Weights of a small GPT-style language model, trained from scratch on English Wikipedia.
Size: 10 layers, 4 heads of 64, MLP 1024 ReLU, vocabulary 2048, 9.01M parameters.
Architecture: LayerNorm before each block, biases, untied embeddings.
Each number is 128 + 24 x the weight over its row's rms, rounded and kept within 0 to 255. Layers, rows and columns count from 0. Numbers have three digits each. The size before them is the row's rms in percent of the matrix's.

# layer 4 MLP down, 256x1024, rms 0.172, rows 235-255, columns 864-895
095:132124130147138135119135169151153177134135133154081123162120130159107148144135128163160090113159
097:150084110120120119149092169144093176120117144121069154136139108119135163119063095109115108132094
103:130115091121080151175128108100148086110161141132143152145147118161141162144103132206104147134151
096:169121120099142123154100171143115093093125124140113114103091088123106117105132096072097130117124
100:073055123135154105109121089147118129124134167149151112103106135126136142121146147130129117085110
098:104090151160118097133143166145140141130096136126137114110136131092138104160126161087153114102172
099:162144116094140144134143126114102126105127165119139115116122088124116147109119109162112145139179
098:161149135100118151181117128128134114086166100113134125104142105132147103135066168130144121113095
095:124107110176096101161172146195120108123123142128142148171142114090166125104137121172169149123087
099:119098128113119168142124108174129080113137124151160149089126149167139117143110114145151144197126
101:058190102157121154156198136124122090116136141156108126190095127176126150143098119133131163132146
101:105140148165099169144170123099118106128120137136122153137172151117121144127123104135077123140111
102:112161106145140127134130108134109147136151152118141120127123174063132127112167147081101127101117
099:146122129141114159111168105116143107137136126129128127139145168095138117071117126157130118135116
097:115137119119101107133092114118145081116165138134117149135103126126095098138134109141134121177122
098:133166123156125131127124146135112138148097111092139127131135170177161136119141112113104132073131
099:099138155139108092154135111172153147106155102086133108105177163153096120129140161189126127140104
101:129091137136174120096106109094146129094100108126114096092111135118112153128156099129152106140157
096:143141142117104131150102172134120118106118146124107124164079103149182160140126068164161130077120
095:138170138146123145137117148120136136118111140149127127182146095138079127137139142121125148107148
100:117125152163100133128127175151136141107146122144164141091117176184115106166176115200141154188132